config.toml
intermediate_size = 512
norm = "rmsnorm"
attn_scale = 0.275
beta1 = 0.93
warmup_steps = 51
decay_shape = "linear"
final_lr_fraction = 0.0
train_tokens = 441900000
Each number is 50 + 10 x the weight over the matrix's rms, rounded and kept within 0 to 99. Layers, rows and columns count from 0.

# layer 7 attention output (transposed), 128x192, rms 0.332, rows 65-73, columns 0-191
41 61 30 68 74 58 41 68 56 48 37 46 44 50 40 42 43 40 42 50 38 32 49 70 56 49 75 47 46 55 63 45 68 53 62 40 49 54 51 56 52 41 42 64 61 57 44 39 53 64 49 38 52 47 38 48 46 44 48 60 52 51 40 31 63 58 50 52 66 63 34 67 45 45 34 65 47 53 58 50 49 51 56 66 34 54 56 38 56 54 45 59 51 65 61 49 53 59 67 54 45 50 41 49 30 62 48 41 56 43 34 55 59 45 42 60 36 63 56 62 40 47 54 57 38 37 49 68 46 42 69 48 40 59 51 46 61 32 60 42 48 47 49 35 41 63 40 59 47 73 53 65 55 54 58 56 52 40 82 36 64 52 70 44 49 52 60 55 47 46 56 36 49 40 61 35 49 54 55 52 40 54 55 49 59 39 58 55 44 63 55 55
38 51 45 52 55 28 41 62 49 26 56 41 47 50 61 45 54 28 43 46 46 39 61 44 50 49 34 67 40 47 50 52 48 40 54 63 65 51 35 24 59 38 52 52 55 40 58 41 50 54 36 32 39 52 45 59 42 56 59 46 56 40 53 62 58 53 39 43 55 73 24 56 66 55 49 47 41 46 75 44 68 33 43 57 59 62 54 52 56 39 53 44 35 52 52 55 39 61 34 53 57 41 56 39 51 61 41 51 46 56 60 24 60 60 51 45 51 47 72 49 59 48 61 56 60 58 34 62 59 67 45 48 67 54 72 29 37 43 52 52 34 59 42 34 49 67 55 70 44 39 38 45 37 43 49 42 33 46 57 54 52 51 66 37 49 45 35 40 62 43 52 50 26 59 57 42 50 48 44 54 49 41 61 35 44 54 24 44 45 55 56 52
74 36 52 70 56 39 58 54 64 39 50 46 33 63 58 28 36 58 43 44 62 51 68 50 34 54 55 65 46 56 49 47 53 65 46 49 47 43 49 51 56 60 35 53 72 77 40 45 55 54 62 40 42 44 38 74 51 51 65 68 38 52 49 57 60 59 59 70 40 42 53 46 56 48 56 30 47 55 44 40 55 30 42 60 46 52 43 65 54 47 55 62 34 59 51 64 49 48 47 51 49 51 52 41 58 41 54 46 52 68 52 49 55 62 61 50 43 54 43 49 71 28 58 50 53 58 57 47 73 58 59 32 52 29 48 45 44 46 48 34 60 45 54 35 58 55 58 44 60 55 53 59 53 42 53 47 44 62 58 40 50 73 48 50 30 34 56 60 41 44 56 29 45 64 47 42 47 53 56 49 55 49 54 62 58 59 44 64 51 56 53 57
38 48 48 58 68 47 50 65 33 42 50 35 36 33 60 60 43 48 64 46 52 50 43 59 53 51 42 58 63 67 55 41 52 46 55 53 46 48 40 47 38 37 52 48 50 60 52 58 57 53 53 55 40 54 48 38 42 56 46 56 45 35 55 44 39 52 45 68 47 32 49 46 49 58 47 38 69 55 63 44 42 35 48 39 47 35 31 50 47 49 38 48 42 43 32 44 53 60 26 43 43 57 26 47 47 59 43 35 57 52 38 36 57 58 53 36 54 59 74 29 53 33 35 70 55 47 50 46 60 32 44 38 28 56 32 62 66 53 49 44 55 54 64 72 49 35 54 45 40 71 45 45 45 45 61 60 42 46 37 64 44 55 44 40 28 42 58 65 42 37 46 40 39 50 72 69 42 68 32 46 51 66 43 69 62 70 34 52 55 38 54 40
37 44 55 74 54 57 59 49 36 46 40 53 50 54 40 27 59 60 65 51 61 45 63 38 61 47 33 40 50 69 43 56 53 38 39 54 53 57 25 50 57 58 56 47 57 55 57 49 53 35 67 37 47 64 52 45 28 69 56 51 65 52 48 33 33 51 55 78 40 76 43 65 43 45 50 53 49 81 38 45 60 42 39 47 57 48 61 51 45 59 57 46 68 53 61 64 39 48 43 50 37 67 42 49 49 42 56 46 63 68 48 58 54 33 48 62 57 57 66 39 41 62 41 48 32 58 60 61 52 44 57 52 41 63 17 46 42 47 48 60 38 44 77 55 50 63 42 50 43 56 66 44 41 29 38 55 42 54 46 66 54 49 55 51 44 59 69 54 60 40 55 61 38 46 52 37 54 57 55 33 43 40 52 51 49 37 30 55 50 44 38 51
47 59 47 51 47 58 50 35 43 36 45 41 42 54 44 47 43 51 47 55 51 48 39 49 49 62 64 62 55 63 28 49 64 63 43 59 54 46 54 57 40 40 47 53 67 51 48 40 48 44 50 36 48 37 49 43 60 50 59 40 45 57 43 55 47 56 60 78 43 36 75 42 34 58 45 65 54 46 58 41 53 55 52 57 54 54 36 41 51 57 49 40 38 56 61 42 62 41 52 47 46 54 70 47 53 48 51 52 49 35 46 60 55 30 54 51 50 45 33 26 50 35 51 51 47 30 65 38 75 61 55 59 62 48 71 70 47 36 47 59 55 48 51 43 45 65 55 68 63 44 33 50 49 54 46 44 62 41 56 53 44 47 57 38 53 52 49 33 62 34 55 50 52 40 52 63 39 57 56 45 40 55 38 50 56 46 58 43 48 35 51 52
48 48 53 51 67 62 49 51 43 35 46 39 43 72 47 70 22 33 53 43 55 56 52 36 41 63 65 32 39 49 37 42 44 58 48 55 33 41 57 62 40 42 62 39 38 44 50 34 57 56 59 64 60 56 50 46 50 50 54 41 41 64 49 44 47 54 68 59 43 28 60 33 52 61 49 50 68 43 63 47 39 46 57 63 83 54 58 51 60 51 55 45 51 46 44 49 59 64 60 42 39 61 40 54 45 60 58 26 54 51 51 55 48 30 56 49 70 48 43 55 61 46 49 48 52 56 20 54 62 46 55 53 63 59 45 59 56 65 45 51 48 51 44 57 44 34 48 65 63 61 60 29 50 30 33 43 43 40 51 44 64 50 46 35 45 61 48 50 53 58 53 58 37 36 42 45 59 47 50 40 58 52 45 54 29 59 46 43 43 53 60 50
48 64 55 65 45 63 41 51 41 62 55 53 50 46 28 65 64 48 71 61 45 43 55 56 48 64 45 53 23 50 46 33 57 44 55 34 31 52 37 60 48 50 37 54 75 35 47 56 48 36 45 40 52 39 41 59 50 35 65 56 50 63 66 37 36 55 55 60 45 47 47 50 50 54 35 32 08 46 57 49 49 44 58 74 45 46 50 50 45 50 59 44 45 69 35 43 63 44 42 35 45 48 35 55 44 38 52 47 67 53 52 54 48 42 52 28 43 61 35 40 51 61 57 43 32 47 36 50 37 54 50 52 25 34 54 51 67 34 34 44 52 43 53 53 48 47 31 53 36 38 59 50 41 46 48 45 50 58 47 51 52 60 56 47 54 48 56 55 58 60 48 66 44 64 47 51 57 59 65 55 74 34 37 39 50 58 56 43 38 51 48 45
66 51 54 50 63 39 43 38 42 54 59 33 50 60 57 47 54 43 63 54 50 51 55 60 52 53 57 45 45 39 58 58 58 45 39 54 26 47 49 39 50 54 39 51 55 59 42 65 40 58 39 49 26 56 46 57 57 53 66 38 53 68 46 54 43 50 52 63 55 33 67 59 41 48 38 53 76 43 43 35 54 45 56 39 57 54 49 57 54 37 56 46 52 64 60 40 41 58 59 61 54 50 57 49 40 58 70 46 64 44 48 45 55 49 50 39 48 48 42 55 60 56 32 36 37 51 48 32 61 48 33 62 48 63 55 49 59 42 58 63 54 54 47 59 28 56 47 43 49 74 60 51 40 40 70 40 56 51 50 52 54 51 26 45 53 61 82 47 38 42 62 50 57 61 51 62 34 42 54 50 65 59 48 55 38 45 51 74 52 65 49 48
# layer 7 attention value, 128x192, rms 0.284, rows 66-73, columns 0-191
56 49 62 61 59 44 54 56 58 46 53 54 49 61 46 45 39 39 55 55 42 30 53 56 38 72 42 44 46 41 65 60 56 37 29 51 41 63 41 48 46 44 54 39 68 49 43 40 40 70 44 59 57 65 47 62 62 42 52 40 58 51 30 50 56 46 64 60 48 40 44 74 50 63 30 61 55 25 60 42 48 31 71 56 58 59 58 57 51 34 60 46 60 53 44 70 49 53 33 42 44 54 36 48 40 52 55 66 53 59 46 35 66 45 62 39 65 65 44 68 45 47 64 52 63 48 53 43 54 63 41 55 42 43 54 48 55 57 45 51 62 64 41 49 33 48 39 28 21 51 56 47 69 58 51 56 47 51 53 43 57 69 51 41 58 43 63 38 45 64 46 45 41 41 41 56 54 23 39 65 52 62 51 52 58 57 41 49 49 48 47 64
56 61 54 32 48 36 34 73 41 38 35 36 53 41 51 42 49 43 66 60 51 50 49 57 53 60 43 37 69 40 65 43 49 44 44 44 50 71 49 43 43 64 46 55 44 29 56 47 52 47 35 44 56 55 50 37 53 40 57 57 48 38 46 41 44 59 55 64 60 37 33 58 54 62 56 40 39 34 43 54 60 53 60 42 48 38 50 48 51 71 57 62 44 56 61 36 33 46 49 48 48 47 51 64 40 43 47 45 37 34 73 42 41 56 50 42 37 44 56 56 49 48 64 49 47 43 39 51 56 50 32 60 56 73 71 53 69 52 58 45 48 43 56 55 50 63 49 49 47 66 45 46 51 44 63 41 50 65 39 49 38 40 53 59 52 41 48 46 68 63 58 42 57 45 50 41 55 42 48 45 54 70 52 49 53 56 40 65 61 28 39 50
68 56 35 40 54 49 59 57 54 30 50 70 63 53 63 43 66 43 29 56 52 54 50 49 62 35 54 78 36 61 45 50 51 61 61 36 29 76 53 35 52 66 37 53 44 39 44 59 49 57 44 27 42 48 28 61 44 34 53 49 50 71 35 58 47 69 51 76 57 37 62 42 66 50 55 51 36 41 44 49 57 51 50 47 38 49 54 47 43 58 43 47 47 46 60 50 47 51 48 69 51 44 44 54 42 53 44 44 41 40 48 43 52 40 51 61 54 46 58 56 47 62 41 48 51 73 60 50 65 41 61 41 42 45 63 42 49 45 42 38 51 55 35 44 53 67 52 45 55 50 61 50 35 52 46 50 68 42 39 51 43 41 60 43 28 31 45 62 42 74 39 42 57 28 37 46 60 50 53 46 52 65 57 51 52 68 48 50 56 62 59 45
51 47 58 58 56 41 44 57 51 45 55 68 44 49 36 66 45 41 47 47 67 43 51 33 49 49 45 59 38 46 37 69 53 60 56 34 49 50 54 50 52 50 20 46 64 51 45 40 50 34 59 70 54 45 36 37 54 11 58 34 50 53 49 64 57 60 41 52 41 35 51 37 56 58 48 30 47 45 46 46 42 60 35 63 64 33 59 43 44 59 36 49 35 54 62 51 32 70 65 57 49 53 54 57 36 61 41 66 53 49 33 47 53 40 46 50 47 30 42 59 55 51 66 45 51 65 37 33 47 53 44 67 61 39 58 72 62 72 62 43 43 41 58 36 32 51 58 48 61 53 41 59 37 44 59 51 42 42 43 60 49 58 35 50 50 61 45 42 47 56 42 43 66 48 51 65 45 59 44 58 38 61 57 55 44 54 47 55 58 48 59 48
51 55 46 60 52 54 58 61 54 72 48 67 44 39 40 42 58 56 38 30 63 53 68 31 43 55 43 25 51 45 51 42 36 40 66 60 30 36 49 52 54 37 48 51 43 48 43 66 41 32 46 43 54 54 49 63 58 48 54 45 45 30 42 40 49 43 44 46 50 65 59 46 73 49 56 63 59 52 66 61 49 50 61 34 39 51 54 61 55 49 52 55 42 64 58 50 48 36 46 59 52 45 49 49 51 50 57 53 50 62 67 43 47 57 40 61 39 58 62 57 48 46 51 52 60 56 43 53 59 44 55 51 61 60 64 37 52 52 53 43 53 49 49 50 58 48 52 47 51 49 41 51 40 43 48 48 48 72 50 49 56 47 56 50 56 37 56 52 51 48 57 50 61 46 54 62 61 40 46 32 41 64 31 54 39 65 56 52 34 49 57 56
54 40 45 55 51 43 42 45 36 38 44 54 63 41 72 52 53 51 47 60 51 65 52 49 42 50 53 51 45 40 52 69 45 45 54 50 46 58 60 48 30 38 57 62 63 54 39 57 25 42 39 46 55 46 50 55 49 47 51 49 47 61 60 54 28 47 57 49 41 59 26 53 59 48 36 46 34 54 58 52 54 51 44 75 42 57 61 52 69 53 59 58 37 53 68 55 55 58 41 50 43 38 47 38 61 57 53 52 62 65 58 49 52 55 39 41 75 56 39 30 55 42 47 58 56 65 43 57 63 64 47 56 42 56 50 42 53 51 51 55 48 59 60 51 33 62 48 44 47 23 36 49 36 29 41 61 50 68 39 51 36 42 52 50 58 42 56 53 46 43 54 34 52 52 44 42 55 64 50 41 48 35 66 44 53 40 36 61 31 64 44 58
25 38 52 55 46 55 28 60 58 66 45 29 50 53 30 48 38 52 40 38 42 59 51 59 46 57 42 59 59 66 42 42 42 53 52 67 40 63 53 28 56 63 45 42 56 43 55 50 48 60 64 56 61 39 65 55 54 63 72 40 55 61 58 32 29 42 63 53 48 55 39 60 62 64 51 45 41 37 56 62 44 75 48 48 68 53 62 46 46 47 52 71 48 50 49 51 55 48 76 41 47 48 60 63 47 46 49 64 58 51 46 41 45 50 48 53 45 47 61 54 55 49 37 34 47 56 35 54 70 60 54 37 48 39 42 39 38 54 62 66 30 50 53 53 37 51 61 29 51 70 47 42 54 45 64 67 33 60 35 70 55 45 38 49 55 52 47 42 45 40 48 47 51 51 50 39 49 56 49 69 52 49 42 33 40 39 35 40 60 48 63 46
47 50 36 47 54 59 46 55 49 48 33 46 43 48 72 51 50 42 53 46 54 66 63 47 46 53 52 52 50 46 39 61 40 35 48 52 39 60 62 56 39 47 59 49 41 35 55 37 62 54 53 48 32 50 69 52 50 49 57 43 65 42 62 46 32 39 49 62 56 54 34 41 68 45 56 45 50 34 56 44 52 51 60 47 60 40 55 45 40 48 53 37 28 58 55 50 44 42 38 54 49 55 53 46 38 50 37 51 60 54 58 53 35 38 66 50 55 37 62 43 44 61 45 51 49 65 41 62 37 58 51 44 62 35 33 45 55 33 56 30 65 53 59 56 54 38 44 43 54 35 60 50 38 43 44 50 48 53 48 47 65 44 60 59 76 49 44 45 56 58 46 42 68 63 41 64 66 42 49 74 57 44 59 73 51 46 31 56 56 52 47 53